Each number is 500 + 40 x the weight over its row's rms, rounded and kept within 0 to 999. Layers, rows and columns count from 0. Numbers have three digits each. The size before them is the row's rms in percent of the matrix's.

# layer 4 MLP down (transposed), 640x160, rms 0.0459, rows 143-186, columns 0-159
096:512493533621575519512489469455450545524517538446535455547511586482514590470538548415430530501450460531494495466487512462532504449496467507458454416542521536460530436504479474527536499503527562491525457549410531483540540464500529590495471493482465464502538537486521483473495564476499474486462464478452487443430436474472478561469507506471556518475575449488579531462421481491513523567557603496513499489439514508500450505459499532497453501504563518430527467463493467526500516503481505
109:515524481463497542439516603553432468467474538465472550549448451489462511541487441461517504496478495475439569487508440485532495477549521503568444507579399527554568550532588526573560464520496495490502540487430461490536526557457499542463514437483488411488440523470451517415478424500467437438475477490491524566513510520481452525445486466493483439501527456453489504510456477539443550489501558551491529450520488537445532576509439489530550490519508512464499494480514535503467490515501452
100:467490493496546410523499463494493494528531536579514481467470460544546511477532500499514595471537545529520523490452453540444451559514426482456518529559505542519485618518570499497502517497452478523520550477460543482506499496518438459467486554573402480502446428465516498489517430508518533461514513454509561534490582445526478534530534529478555474463477513500496422497451514497475456572457518531566478503456454541564480506551553503495491511563437413464584457524481485475473573542507476
111:564471464506499501449522545510509479574500495543535519467448522547519529527503487455565523517431539468557495509512493495464534505451501506575482515537550553487493485554449540509543469497539409464526462539452467544480502543511476538615583422481499558546507510577495506544572420505441500548566478499543468505487522509446582487506498503473472547440473547509502518526516424531407476523509470491459551474492506500551522473407486426510487521412473533523537490595504447478481511465533482
106:547501516483481514459463491477521479553529500485477512448540517463464512405484473544537469493500452508462518443444425507452517546556558443571537554563553473542537458395528417489509558514450501515497442516499495525508521497432517515524502518425517515475492504466558511487447604459541510472444442468492459522510517498510548515515539471491463479461537456447546460470475503485455499563537497520448478431491485485519551550497510485440506453407529554432469515468445515509441593470401522
103:458555438417446487515512459496501435461447528486403479471476493470498547525463544468472440475546474499620522494458552550496499478522554478486516527471454497531524470506545482514580493521545476520505482556558534520502555508478486518466420429491465533479546506523492508484548486480535539508507526595490507527452548548471562565520496492540545538492561528450492543518465572506479448489499526442497533469513527513458547413426451521579534502429557546447463487514548560464472502484493589
101:518561507483510540497458529514511508518495535462562449489464409582497518455542475438507490512534505545516495406467481505512439512508569549536538502493512557561442482469536486475515569471419561520526462491517484502556370507497441495508502462586512439514425533485546523510535521534445544527512459559500552540580480517430506501579499516526463463522453498466405500486483412449535494542513530522526498502507428530529545547509549441429477491469480454494556547525461480491492490502528474
098:486464492552462537436469405497592471562511508490492455495538532471518526519564508442458506549500516505470516554485515543519501468476555488474523525497586518502500490459513415487537540534397502469517480516452461494575551494459535565486482562445445495466513510495530449533570541440467432526513467486489530491500441485527545507507442470597521566483498508556480514493473409510564521505500440430478502457583470476554468528495505516442480485485405532502417447515496483557466524518459549
104:522547499499427485542493425444517535523457508470499550457506478515506488613456476506500551430502553527485505499494440507489431507480522491521526500539519465457535523516488497469443501550506417427458514562543424443462494521509532516445496553484484482472478477557444462465489491486581556462513468512549543514448537508540466508446478471471517462555454455444518485504496457521546472505420466573490477511449488544606471496543492416548482574399449427498493460479506479513459532488509586
100:465516545501489461486532427489540555515523491441533523551508452494506508503513407487453519535508509557575443530453468497516554467493489436535511517522410455483479478450475539472467506525474540508520532469428484552532536501481577524513562491486423519509469552539475528493427510419475495434418483469525530465558485483521404516470492492515452533484502507564475566442498470521459455484559494446524512442520533453417450490542532516368466510487511465539535500548544529430483541479448544
108:509507515481414439488448558524475543472526443494499539531474502461483551435556501666561497563441543505435477482529550435487545539482526470430511443469483490468523494491515527485478503457455451491498481536479476519553470486478562500582490518536498480530511528496454426538562507519577521496463491525462516555518564515428480510468559520479494506466490509471462503495482505423509569540538552505480467467532425489392474531517465484534537528512457533562570526528454458487537499493442452
087:551496437531499473543503526412516520527596493495512476489523475469470460490489499471549518423576453543518561498499520424423542475464482566522560539516425539521528467496542482480494529560502486486473483572468502443525522437492454569455479516505480468391518523500520528502490471454524490538438449568476475514518545522532455479500478544515528444575557469522517496559524457495507399553502520463542518587506472463482486442479573546441507440453567505495536459466523481533498556559462509
096:518457513474482527494496522511488441531467476531523469425560504437568471516439515510510578543496521529492459460479433483440513536496476454585543534499516502505495435638457495558457469501457495597464520543545503529514430565450468489566442471568536501466509534555526560543532403562478512458513507505496525471468498492452473495527396517494479501524508468430524502512435497501489437417542487565435483526472469548477501485524492487538540519563510445507505502469502503517494572497505436
096:530489508473472555518468487470471554510503555505524620503462459574549494530469472556485547465508520505400486406552531528533478496449521498450472505428550493549428443462442422542457508451490446476486548493470489484476429511467487513438506460529474533439491508480560478494519527568489550467532508470503480463472538501515443390441433510572458506463573554454521494519493508487474461470500531470490506518520516457458572470464553548501520555568527488529484471537466544460497481439475432
101:544519494488490564489455539546511512485515499488514489452488527471466489508529514458525490509478426530536451489494507467580445470548516538508460433532531537511492546424482442538492520453543423506566474597510532469562481525477427480486457516492588513552504426559528510529438553515500526516537478469522524469435489510532445520510497553500463486486549382489528501471580475567443492578521401495495452510517511592570485527526469476490549433551540564489457443532514466482529470499447489
111:510513464493473429429555492582464514521539549460423438539472504496471495518417546465436490520409518551433491551476473483426467498501496513495493482431483492479504413523533506521445528515491514492535494504535500466509555529520474508495481466501480483590544491525507486489432460463530472495497534568421442533492565538536606457432524455529506506447503477586426503495533529451556442499549479510507492525450513573463560566457525471482538524428468508467509449490449506564510461445509490
094:537565522414484495470519541506515470477517496528459516520533520455560505407522613564463487537515468469520435450476423439462459549516438591516462499500481471524447431514551493463531592435508546527505513495502464521503473471526513459508537518539574536478496557475486491536489405454500545522520506516571484467528485417499522505464560515521483536523531466561452461525567495457492557465490450549520463495558441462483451470527502466479437495492516487506511533523483532581451512528424562
098:480475463430414522458552492497516456476555531438520574452544521458488521528469491517502513509533425507505478595503462467522526498526508492536471481519539518462428527543515419644500511488540475452597412531509529473555493514460549455411488467484516508483484464491567552460586506493434446494441505454542483412493476482459529554517473511490478503509504509502582543516528522576470476490451500534566453519539466495489462491513482502501540482461506476468441560528446526517503512441487452
097:534579532477485458520527500457557496492478498487551450542546525513445436531470488489541427502491478576466493541509461491458446468544513440501511458433558558486473530468416491538441470430502496533535423467491444460477458539457519543507545565488515525593409448519512447441509484506527542462540515563526525458563508429507528470555498531430469474532483553476535491476515455575493527429486481432543541479531439460558506534541567512465489520508567525515478504517498488575527529474454466
095:525552517525535510437488496505547471473534482521465467526485546528599530561533484545446456514442484499550498473506516487516503517423500537521560474471512568509555517498536477443527511451503434455513469495584537423483516545557542505439492441481511437490545455560577487592494548541594444499489514464519551537479465478509534514532566447513431499528517505519555492561445471472570500425523471491445496470496458569444558482492563492460478561553553507429512490563483508509536524517453495
100:538543487454478505461474527502540511503573529540456556521559484458512499471545493569538514444560462489522533460573456447467430530557431461543505426482502516557542484544511429456460517516503476494555506441504410495450542538490551448466434580557509484555472514497529464537452524526494520425471460453521469529545441514482546462489511498505478512460506456483498485488559452494522488486523427472468486496486504482527493547528442475500473422457501579392529398493501475444542448470449536
101:494580501470510450566523423498517514556505492493530557514522468498496508487451466558459471445473474493538525549576568557584469533465487569485538565528578479429418539546582542493477521503480506510576518430466491493552551528450550465504463475516517494480521443482505536507497458568506513522530434495407470519490436461524507498468527494414482535432457535519531491479499459415583502517491411528507413511484515519481411513451496507522507465465475503533469489442525492526521483517508464
095:495489466447505494495528479531491418649464445462522451442522486484447442523490442497545478565542544526392475539452496542589466487443502504487539496448499557491479425529518470419523501502483503513479478490451521448461557464515508418540542497536491453483524473497448499502505456515511559424424505533501555497505490448498549503512474572561521522533471419539531576476504508507501505458514493454556563449462472510518506493485478485457552469502438417529451526510544491534453544522484528
104:521586535531464527521476550575509471505518506507422473537478555508474513540506473523496479437518522512585504502513457456465551565560470540468530510576510521480484545482528444466485420506416487473514547403501552545504522560513565532487513497514561511435516477477485472455558525517526484560482542535548563491550466540534458575478537557540529532525464500501520511480541495545519539448534578450526558503457507546518549553500419449487468410441520453540504569493451490491461498438518550
099:547516541475563559525514471553582528464531447522416476467459545496524529558513587412536533460474474512483492474441433594501414538489513548491502456521565552517468515501479490517568454432502472473590453488504517463486533474467453506485551505535554522510571510506537489476462411581454500466571473439483517482537473536541484519496439511525531516480458537507481489538508508508540471426522486468572512530500558431508487480537513412468556487496580481489452486563457499493499496491473530
107:501527506520459509534459524491463543424488548532498555404508449486569512468430538526482462530421452482471484481482477535426512555517541516494529497602524477441489509457440494490504458413574500500523526446448502518487471514536456533483509527506505583514468505471488516471547504493469499436498451401563495515509569511433469520456518543523544517511435495498571489475547495518450601515474468526559508503519482489457483579477491541500614479472526585507517540543530575515471524437503499
097:565543509548507483487483462482525472571443493464514518462557464545512454439443483531516498462519496455492518501409561552552553456497477539510514494553499503487492580530570530459530488445558527489464517578560526488507398498474588484461492527517511466490537444542512435459476539505527513479536483471520537449437530500499419527425517517486536516533470531549473458526454556486472542570480414508486529464467406494543539462477418521545487493447483389486564542483494510518511519497544470
113:528438520492580516488484424494575505516528458445445514530494518462419502465501498402527504512541550494462426503489551557543447533477476500390465551461588486534549504441510605501493526507434496540505517455545494509474580524576429565495591447504536507472478528471491500545483499491504525517464481482468533515515451497546519594529466516463488504501557438468524488451506446477540485433506485438523498540523534563475523539482539488447523497427526530498486552475512510555563470517488486
112:453464561527525473517437517451500533412542517512556535528512512460458468512468542555591364507561512471505563543450505489495465509516482516501496477507501511576469514496484583476539527483556482515541483485479535495373523538460503466546509512474480479447467533453520579479505503490525488514471415450573547474515493489549487545465537487450468492580478548480501531508469533561491540515499472498533519448481487574515411455517560451463543537556512525487485526535467502552577478467524420
092:499461526502479487562561501501452437529518557553440497547481526522520489500545430396488465406480540526489511503464511555540533547500562468457497588491499522513513506483505521520524503553532544495507507453532511529488491493516568511553548444486515500513446591555386468478472426477516495486613466545449500528466463532533508464509475524524480508462502492494538504512428469556453501473511427536474521403481584544542447504504458445496495408512441447566542484519534498479526548475508529
094:469513453508510419502508460533506488449459445469469470496506489474470470501549439476515496472493532477515484530486525602502547516448571520579373528479478513532475529501528523502491449469534541460440465415498524509478505451447528619520587556517465444543555494474520458473578504516473510508477548437501443465507510470513472533481474518477511482439537515482506454518436561496458436499551484534516504488567552503435562511492543596504537459486449550507492500572476562467476512414496494
104:455494447380529432501486558538496492494534513481491474523471502434510493593513483425530480545533490542500455558484487505490394462406441484527507525523525493412515486496469501436540490478447543489448513469545486513490604508448471483540519494519454558591559557501447493450573444455419490525533484527420529460499507520559457407538514474509521518518507512500583519525515493549460518501504536479574463546518513555493511481467493516518528515477527568560488483484468472472480505510454541
094:516555494483493509490457562533476474530397452496464434513494472592519518558559451496469581493500544500450491456517524530443520518478486419536488578466549482457489519530486512532555459518476463454475482510495493475479541504480521492501535443525496448480529572441446532523539464498581544480529518488484583500493494430490582473537548548518469524467463507497509449496418485454591498553512513529569431431512486558459462472516452501526470401521402515471476553530444533543524519528499516
095:548462438499463505555489420459463528477486486427470492507558502548522536508419524453485469422536461496535502464518453374538526546414520501501505500505523480514444490488508601490552450514543431538537560546424491504461508497500530461571463498477474557503470539534485454521536476545447475456487441453538518518466513564461473521475540510568473458512462451523532582462514506584441521544486474489513536494476469538518533525509452511399487524434502510523519572531455531559544493503503466
104:515454518488562462538482543455531573495485504474465439565427486498526568502533524462523509504503533564496474452476508456461495429552508488466464558493515514463489461498511547522552500538455508499481524540501575480503610479544481488413522466487561514537458520376467486533557518503632548478518493449472500481601458483521515536547510510497552471497526524544470492510469415562506527497527533511493563508520473507516472513490479505588557470570456518445575530535490432496488458502537444
112:482502499488520590468497488531486473425445395526496552491516536600493568471548504569531492449445510465517522545474539485484528491411437462557497478530465536525548477550575547523500531451537494516460449486509434568469519514469515525572513551507519570545536497473536427536523456455490468542497436483474422468475490579490525457455495468532489555414495522465515486497484533479531522513532484518481460491487450512408482536469516555447446455567491541476520491557433473522442532467520521
099:511508560501450499547552457533516512492500568525564568523479450519485471480550430532470494461539571518496540509449486491519477557482522500494463551528465500554595424492497543494531472557516558476504520600469500542476524478525481495537461463559452503511516478423472472507523558534577470535460496611485486462474506568539478531465433462479447434528475531505475444503489433450460468467503481535547514502553437482497541439550496430546454467529503437487436511426491510520486536544583541
106:562450556520489441532412464526525536437512459522514517521506486528510510488514533495473503423504527527495537527555490506507501487490532511500443523508488452565498509547497496527507478563564549618518491413468521502511498426492470489473459492515508504467545564502565582491458451539531502489479565533455489393542512529534441578588505482504499485437536476545448477449468466487559462433514454491524441502467455470492437520505462473471587412546489536529554493491477554571528563511486456
103:469487453516558546531584490592445500468470529483455419509484489439429476498545570469486529519498475479515487537404518548486493520474452528521495432517566542505543447592466546466447562450477538492523495497458530558474535540471505518573530504517483491433488546515593423474546481516431543488499494520489485473489421537500505458454461526544474463423481517441505541429478483466565474523495492400499447516521492550542490558536548555434477515516495520520519447491538528504452467506497471
101:506488471487481455478534517560491436506466452466449538504524473553563577496587595516487515467520506495576469503499491614488470541450489478544475505514530499543480475556503537492563543540587550465519471472438505405498513439461513492474453543491524513518547482443514534497529478510444570481465539481569477505579515490519512498552504493471542507467484556458534536430572581557514518544498467551488484535534532549452506468482532484457467476560491466579558506491430522493537501555539580
097:549498523541461495529469493475437581538479536521477433477524494460525501601470416541458512450532514505533503471581575539464481507534543514516480451506536521487562568501578532474540492470496487478559464494461530621487509524522434451496453471402445496507484486515563511543487479453518577515490486478570482519484436513492503525434479447585526517512508553526531425507491447520519549469446550542526467539508522521531571490467459492491569509456491422496471482447515559506474562489501543
099:495546535504349550577537501497447508510503509577525501558534533493527527514519480516526533451468571449505454494484484533478483517481432508462507513514461486484472491458460502498495479581458574534530523456510509502464481502558516467438443487490497453484426486477500529523484501510414475461542486524498496493469565458514459514566492489526519456500486488596508487559434464491477558513508418547516457555445543501455492525458564542475529443475554541575522549478453515467561425578568437
095:421556426537468454512516469609509519452547503497446517574510537535469491432498560486419536548449420485517467497464413454502514450530455448503501500462510481471549525434493570480396444516502487492513460476473448424553486561483522476526504517549489510483516500447465482500541465562512596519552532546489523571482505457457524478532542509489554518499456491470503542501538472463480485506449537536497493474441523491557476538520462565512521518451469528585484409528505445541534460512477517
095:428513543453502425492511496464494473442558503559535451535522459505567574525476491496548460502511559493454584486471460433475482481521495479531493543437508533429517450576519410564539540512587507573516482450504479482457520519472499479498481530474397497499510526489550453487493530483465479523538493452411477516453523447526500485527626500456518443481549543445520533500489568468464494464524523501509464504584508481452430469486526543559544536527471473475509531505526437441458473468465474
# layer 4 MLP up, 640x160, rms 0.192, rows 144-187, columns 0-159
102:480492411498514400539478441524494443549412561467581478456556470514512528479568578549495515537530540544513486471535499507506552501490505470478518572515517483508479484522529526456479515521516546496455518461557516488528533543481507475535466465548444457461487507477552445541535543485603465478529509516519493559454539493500550427579488528534533501500479407550481423437500487458545484440435506544574464516543534474524450443483504593486502530438529490527474477472455471462499481432552465
109:477469452498551512485455559499540464525404464522486480521534546500519484498498512458465526475545484536474443471516436542448575503546552501493521607468482530501529507499475516415528494497542494473459438522458500499504472476445505574454543520409520523500523501436459520511515465538452463491456469502399507530519511509497406518452540496480532493488527520472501561535537475504524548513492456506508543484508503557521554536385460542456497423580448550499558581471473416588495497461553529
105:511515470536540554515525469574523496479470504488490470509495438516470514561531531477475516510549535527439469520486510534468554514517460466438421578553479445479423523483560473527445554465495496562481555479458450432538454511601552491464456467577475418483409519560541463476529517419526558534445489524515533520415504491458492491496476476462521485487524503523486506507502557611487573507463467463524471500458444484523490529436468524514473486531576495524475472436442550467574512480477482
106:486509534538504458493452430480504517467449506481547498484531512523504447580467538482515509494483497519533544510491498507546456515509452526360435487580555443508465473543505532520480560530527426552502511524521507431447544499530555525462451443494470465481479464490488517575465506458516474501473553548527498434497553437495464474483519440486528463492585490419528528499583531504520513507486584414518532490544513499475468514560436470447508539571558465563571466548459447484504550489549437
099:510411496536497468528466553620591464520447506493444531486475500476555469475470476491458466506444503529424529499544419478499513532500499564481509455491507512511465530524482475430454490458447507538490517509520484446517553528525411608543561510487576490525487491449457548485509497487428431550533472515525513529550444509532438459412449508465450411505473514438517511535531509529522513423532521558506556494575539478493494477538483502481423498552524472506523480462466507476563513469553470
100:529472445424571569477523553488544428554452502461421492486434529484511526450564523534489502509547485518532469495501594562474489468518514508551514561587463503515519506460473510494436464494497561523527427587505509480489505456486527511474506511529567540495443470450430480462575372519453522477510540461438504547564537466481451540521493475499533525518538455570505473488498487482499426538522489533546519500452528471451498441477447535469491500455522495522468466468447492473445479551413532
100:506519503466440490526486495456483503509534450509526555372516530453488522531435457473491505476418490531472476508505518544421567467511498469588538542521472410446513482524534566515448512500456497493506481504452577543440440527520461506450549450472510478558503510524521494499524496494419535472606503509513518505470482501466532437426495532488482593423485522489514466436531540535569541562496544573518464500480509463451493503492431520515516563509557473538506521596503472514538495518471420
104:446511441535522484477520489521505451480487500493506444455473539480525514527548493526487498524543486472457516504616463519424568535498513457460502455454436494515519552439537436584509473542463536497504476551599414492486498478496462453464519508568514501421571514518529570437463544478480481557526531473463405536526413527547547474494487528544425512459515447564523511479538515508478457476487527552500533439548566503494551495457537554501542537444527532479500531460500550432510515523434551
098:542556508498448617498549554495480465467481444499457462493513458489518521568519530514502520509466570521500549460513506433440515471446532529536499495473600427469512498508586545563489466516438466474525540582561480567519460457518555512475415511539517452526519451498512541480501443427467569449498532480516522556530499508517482481588514546433541451449460500457544490508497542424446543468498506505496577527495480501577510447520494496513441436538469468528511477469477461522539504547548535
110:513595476564521466495399446547529460463563498454560504498499536505522511498493551495447468503436485512548451510569505520478522522560437541470475494462477451444483610506566525494541473550479478549482531550486458552448554500533594541488458414500547437579441486469507509499482446533491407505502542512496529553524484452519504532528534468488470508562452481565487479517532478458425505432470541515477502526473538528499459503527491440499436458474531501437539542447479512471462501557474530
082:469524556456493498436502434532546479455397467529528464499554520525506524499571517494442577521439562488501461506460478539635462491548480434497477513543554492466440523462477524544520477478464504531518487445603499529475472485514575437584510490472506510577481477483457483546446563531462499484513556475479511493496476531482514528495513479421490521409477522486443522498465520513477622475485486566453534438482528527546453516513487481516532582567485522464447520515497498517483482462508467
098:465575497497520478493573525520541481405491483517463468539466493493459481496586495564502429497484485458498522516534557498530467454434504533388482481570539468511526508414509559485507498493507534418540463477534497490479551484550572471488607480451478541538475464452524546464468580493509472507518552481528531473507497537456573476479516477464558471513444523574514442513528522480500489503509521497523509533550509428517427517472472483445421517432535536461485472531538461454395429520496534
095:490533448565493507478487533432512510510458595444504491543490517552502487469573492595479538493514474501486565410506531535492440545490454517509454564484473532476474503475493532492507502398491540530560554468540487463467523517505423517470559460480493538476467563518443541557508506484563465570554579444590566543485517477499461614520513434426413501501445472541499526508486497479517437512518444508461527459509513495428539497518491488494483497544560543435522495483567503532488495500511481
097:478533467592492534490550482487528501473535470528503566439520502549536531545572432473562500458567463507490554534499519457465525515536505505466473567449536553478545457553495433481531499531531504585531476464467481502461528448508514528543535487511464466503514535457474563463489416520495512490554465484512447517511494508406507507520504507567527495548477559487476456520419536467501417554513555510510523500476498401467476426507516514479505549459508444514577561476479551413579600551511502
120:425457493464473492486505483483574527478502508460492491487531466565420419511512484490484498439497456492455543502552495512535549487490516518452479543524496542573483560479447498510497454490527511532503536479528466559492536482529464573453529577523521534508466491534621425547530543508470526425508495486530572452519485518523491534524466544524509482434535449550549521501478442530519596475580488539575438506472452430512584431479502505473469495452501512494506428436463459524606478553497501
094:437481451501463602462567497521486508530476484430487485550526450524457502565508448454454551528538532556490499580450585501518560510509525464470544496477481546476533506495501464484562494546496495586525479478527455465475446516496428490491542574412456496534478534499561458412479495515474472442468514529530459550502501514528487459545517479517521499479450532522575509464500453565508500529438530451478520516485447491534514544486513508575468507563580561438457429493539466505466438546413463
096:481504543499578549524447490509588550523450497497467508518486502484521569566510524505461474485467489405439496445478559513556546499540476566486514521479512533504555451509515517491522509525509489514407546492520501466573455526519538567524467509434534460550486603481518536491522485543489496439499461445523560505562497480492505454482539479476483548485552556467467491510472568462520491485567456495518552497432600466406559506482549576490517534575551561463573459521443474501434509499497512
097:536399422561508455528473452479517470480482479487473532476511558557477587449427456480478596472467502464492515444512407564528464450526484520472505534521495484509590534531457512507571454511469517497474495489438566515496487462516445465465500570495498478469569470461422555532487557516509548538527448419521545521568489513521481538411539523524461477506505470492427529533543511418468486495567495544410505505549527486515561486523542509516456483491470467472474511547552513523494535532475459
096:493479446458453415595530511549508481493438449447487463443555493509493505414492516536518494478511554529491438530440523560458525471441524490482495506577431423422503531523496506481502548525480448517515523497418476514575442449451490530552566480490483530428431521474501534446511483452417530557532470544490513451600506532520452520440490493489522503407442463522475458499491565507496502498474501481494532471533489442491417528526436442489526461463500498513478492470512593475506518476506480
100:541486468471446491525529548534368557534482501537500447547428458451446495477466462508500525554442438578455470540421490512564594480443460497463524506498477512527464522480475555525483537483516529535495489532480532523506522527451453507498474482427504510435538512524511570450416556460495549524467531532489460509486531492603451591497507606509470478538456446464456499532544506555507507562495461552523494556516492534424510523511507467414466490491542508464546505456518478535474508505495488
106:530427547444532491489530496556482500578465547508486488484464432434510564503549513531493515491489499438393512463465503533580513497493501537501518592517542498469534481519438539533474526576520442542430553478477520506597518455506449518522515456458506478505509489442500479549455489477588554458445474512546445537511520511503543546538562500522445450458425449493495529502495522523468549548519543512507521541544491482558574603487469527526536502439491542465481530478521536479416506443453447
097:436469442518475605470503492494528479422505505526542489509487541526505497477533612605569533465555471410542486518403550448504457543496483515488402465538528478448509453431568496532536486441457485507557522498461505462480476530498488510514502560462470487491455464539419468466437502425477516582511499471396528512508484483486516529516537477526514472534505477526495503472538436522533457543478511477559545514495502490449469439492507467541513571436486470508461442498465538459510506514432473
095:472500490459454515496475585478566515498522496467563462530532479499498521555576446449426561502524474531533491484550431498501541502501525431460478505478524433505544428451477515511535499442508486474481452523439494495461480540536463428582458459465475473497518552586516489539500490471418550486452489469460480470485530491357510463508515536477451471384524521494480455471525539475583418488526507552457459485504535510500461494584547496498486490549490514486495474500532522512505419506499407
096:520482452533452496421522508518462502562479542470539432480495542489480454447541401502468480491467443487527519472509517465456460516554502515521488507444554466507530539480469501454529465488449465462517527495432491510503404543527497494478491515457494433586472448458428565463513526495489539590454543569609498513397491456462467552476536620514484435537521494496514485448501529492502475544454523528511481517586500546520467516532536530506515565491482556529533550525513538457585532496516524
108:529500448555553553436495471593435515460497574521496450485491583528459495455449495565504587483505536538461612480477526539491427488481413491499495523430462458495465510556498525554533547471511450497511499473518518456459469472512484561439587461405510450439482557519499487473492550477541513555496445528481507516508524437476534506567518548467435492420453446486512547518476496516450466460489468454489463506537489533561587533520466495498447455497518491518517493475504541503491434496473461
101:427509538517473505492523486423506500506450505455511498510493533455491454590495459469508507511568553528591581488552553432513491506523539488551534505508500574469470497468449516522478459435505480484514552447413495486492476447511452424544478505481409548508446486509462466519572539534514431519485536560538530464497487497507499508566472539540520438428470485441466488497501480503528473515477550581457504517555570543530465510469582413497536468493539547460566509555505556507564418503473509
118:519507510513494508530512467476535499469560501521531516472500540495514459552515485439489557446508431472510485470536572450490492545495523556417589480459486483532538495486574510456447500471502466633510473506506526531525527466517481501472526423471582514456551526490566512554501490467520518520535493507490550428562409425455477437525430526519482525502501403527479476573487450510485520421510577447526481523496533526515481478516506539496538458548532487437524552549459538497533466472413413
101:497492473510498528530529461513459564467545508451455538465555455436562472470512486511437569514497486574540489486573505571555460469498475478521495490527487469509423476460495523483500490501524552546479522477573526520532426531505402525492548466532489485490587468465527500499516457551514497524534567520526523492462465513415504528525536425596566464492463639479488479472497476547490449495524494494415477465508509513544516544448442478535476602530453487517555475544528510457462414501478491
086:487462453510505502483452500519553518544518493476507480475447527568472505494442601517453510524534517514602524503544495489468468433507509479433584503481506429455474521499540492458473503467447508570514533521561499520547563528476488465513389546550504580521569475549570518465478526585514451502502518504565496486499551461475428550514510478512434386546542564539496492511525552533562432460483532536455470523541460504497533516576436526475472504513524539447461508487530419500492507497483484
088:555538501452494545530478516449444501536501465516541549483503572535509486460489515455539516505513509544548514540531525460442506483557446484384589457553522437409576436509452508552479530508481396542495535547473495514462488539551542460437453471485459491462518512490452439568461493592517485501509519556478533470475543474490499454444487466507516469531512489440516509508559462480538499477470530514517445540448470489514445565602500543464516562480542459460552514527465450462527504578480494
114:481455524460539608460495399446519448561480495477549535457553462560501454480470486476443538541516447488553490516456496544512445470478517453451509530511502537552534501503538583430522537449514535515482443593563490475576503486522463513448486493515498467523502527529520500449428539385525499503549440469504601485528487512541465591419491547487533527492498466550458482522550573507489514501485536454537540480497530483435494477465498536464450479499537519498485501549498551507503511575564514
089:508487493519498548560491563547552533454471513492535456461478568508501547475459485518536494471528414402573470480461515497519474540530493543432529493501467544556473504477510529445442543562521465494465545544531494477559469523507478397444534571498595596549503457554456493468516482553541419492435513510518452536502492434443475513503498487504508405489549489479555588507489529557490516467472450500441498515535476469476537499536482543479551552479552534522474516455465487477429503494470575
097:422553495495526557477509519513499514587550496510477462545492507491426486488567518523502504510472495573525503530483536542525485462543481488511535505505554519473517510439519441520528469470559514498484529563533484431547466512544556492510507489474526406481387502460504495454419544449537465543532516560490447464487487506535485499549477470493517508482527488535467468548466486434463478531463492488493436547514485455452416431511460496545481430545528426505602444566583524460474557527393446
106:443450484431529430461470466511473396470510475544508544445558496506469399531526539499464534531516441576455452516486437508512524476499471460486492459477477487604558559482528424584517479549536459484503471400484488515493463514472473479522498441516455544439505511528510560520419507455414523486528518493484518441507514425475518559509475543505465482458481526466474502496481541467480474460483476541454505526535460496501457444561555496430434490434505517548503523504532530532503474574466572
110:470548532544480461449572498528593542526522512451578552485506555485522477511520478506499524494493530491470513526441521534560531522524550552554480447494471494471526447426476506546471473456478407540558463451475552462573509506489544473477499411609481557556445495552489541509495559473507463487491593463538495549491501435462525521465512497479445519530474475530516430521497486574513521534482524463508512473467465435488524502422495518577572482443479518528502529482526520435473444590476553
098:466510455466591532503476526489543532569495478518455545497494485442476451477460529523464466459485522452528519513510406525566471420466506493505509543454435516507485551547525543476472556517546462458440526507430491523444448485383475471528551530492480509460484570493467535560478445505523538427524413543531525467541487443466527513529477490470533529582503494481479571515534594498521467511516413543534539507503492431472552495526479511516520525518556513539471494436431471543433449472433497
100:537486483559508429524529468471528482502434507466517526501478527448507492447553426475438459455538522529503478410508539488513551468443512501436522560491505500421544495516557550505545527446462459478520462572501490514516539541554485565467567521443441557554481520413499532503563407494522485509457507467548519468507488491517455462451475511469465509485530498579585534480505528506503642506525514529473508463450482477496538522491460452480467483495525562513567521570520406495463496543442536
097:494454545488494504454486522487595460452483446543547488508428448556526478533558460459499506453581424478466559488493462491583548465529546511484615515471551519498490506497469514472515449496433480511493514538495518476508497543460521493418444572516539526496466442520473540511455461557468442445486485498466585565531496492513538532533541499514502446461521559454516632479485500470429500498510453500479490532459464479470540398530537558524461551512507499502544503484550477560519536486436469
095:542466510475466559450534537482443506504479484591574537501489485493401465492507480491554482458489524521417537502472487449460539532549471543509500551520459515437518518499478488532442496491459436528509555541498569543473516508481481436500578450488521485417459488530471500548436465518553505515554482540419512518406554466493506491551493547524464444474491465526444521497462422449498459472518520465491445404496469491517466490537521489472473493443520469441430491426484546470555562431450430
100:494461446502519556483455483597480502458511535521536526470506598477524471438430505538569496463512507530538473579523457484531423450539506453432430609528511505544512460546439480460505469509430570543502520525575551491508530433529513542483450503508456471487515506461534473463424529509545498506520534507522550462486594466513510538486578440501509501518478519476555574446495442440471525501557539498476502548477516466477549535500436515504511578519499485507505466499481586468483446539528554
101:580541493555525489505494507488541478530467509500444497491516547409455500495496498580491510509476436510498463418477480531569450466510484486421477474499474529492492467514492560502514548551415491538569599553436531485422482420505479501482507488389458570519524488494522478501489436497467494521536510478498489474500532437540535514563543464470451474529490502451541585578464548506436515450503564504477526462491475495536530529481648500518442554500490519479442487557540493531480473485495502
092:593492523421503496526525478388496560554502479538489480479463477447486480543455442533497455455562527503470580521487554587420559556480510526490514493532498571550523471527508508561528553498515473513473523585500494503464486510537519502464488469541486467506457517544535548478487532500468437482487474515539471405617588504457529484493506474547478451442504568540447471535531449508563516521508478509559483475478456505464581557560546464469502463461526475522514573502529498513455565530494494
098:477507436460531505480477488533529457457455444519472505486478493471448477466560541469475481541571432538546456511434441510568472483496454426502467537476454493517440470467499528496461502548563471541486563568554509472547525537543471477584509504459527520543540497533591497421548538476522483503583478518490479445515454461528503453471448462501555494471512493553490435530467495649496484503479479527507512546562503491497523510528462535394481521534536532549450449567473475523459498571529502
107:548543544506519496489565522550510554491391587542473532570535445435493441493472493533546487467477519563529533482452463534481459538533434494579575519532521534531509482431507504591505491490576564522515510504493530513442546456449475557532460464535528478485466492514471482527590498449567515528451496524539506602444531452476529475487478536580536548496505498453527511488560509509475545566504466547556471481527521489567508503511577554541526453516512535472494549484543530527480436521535502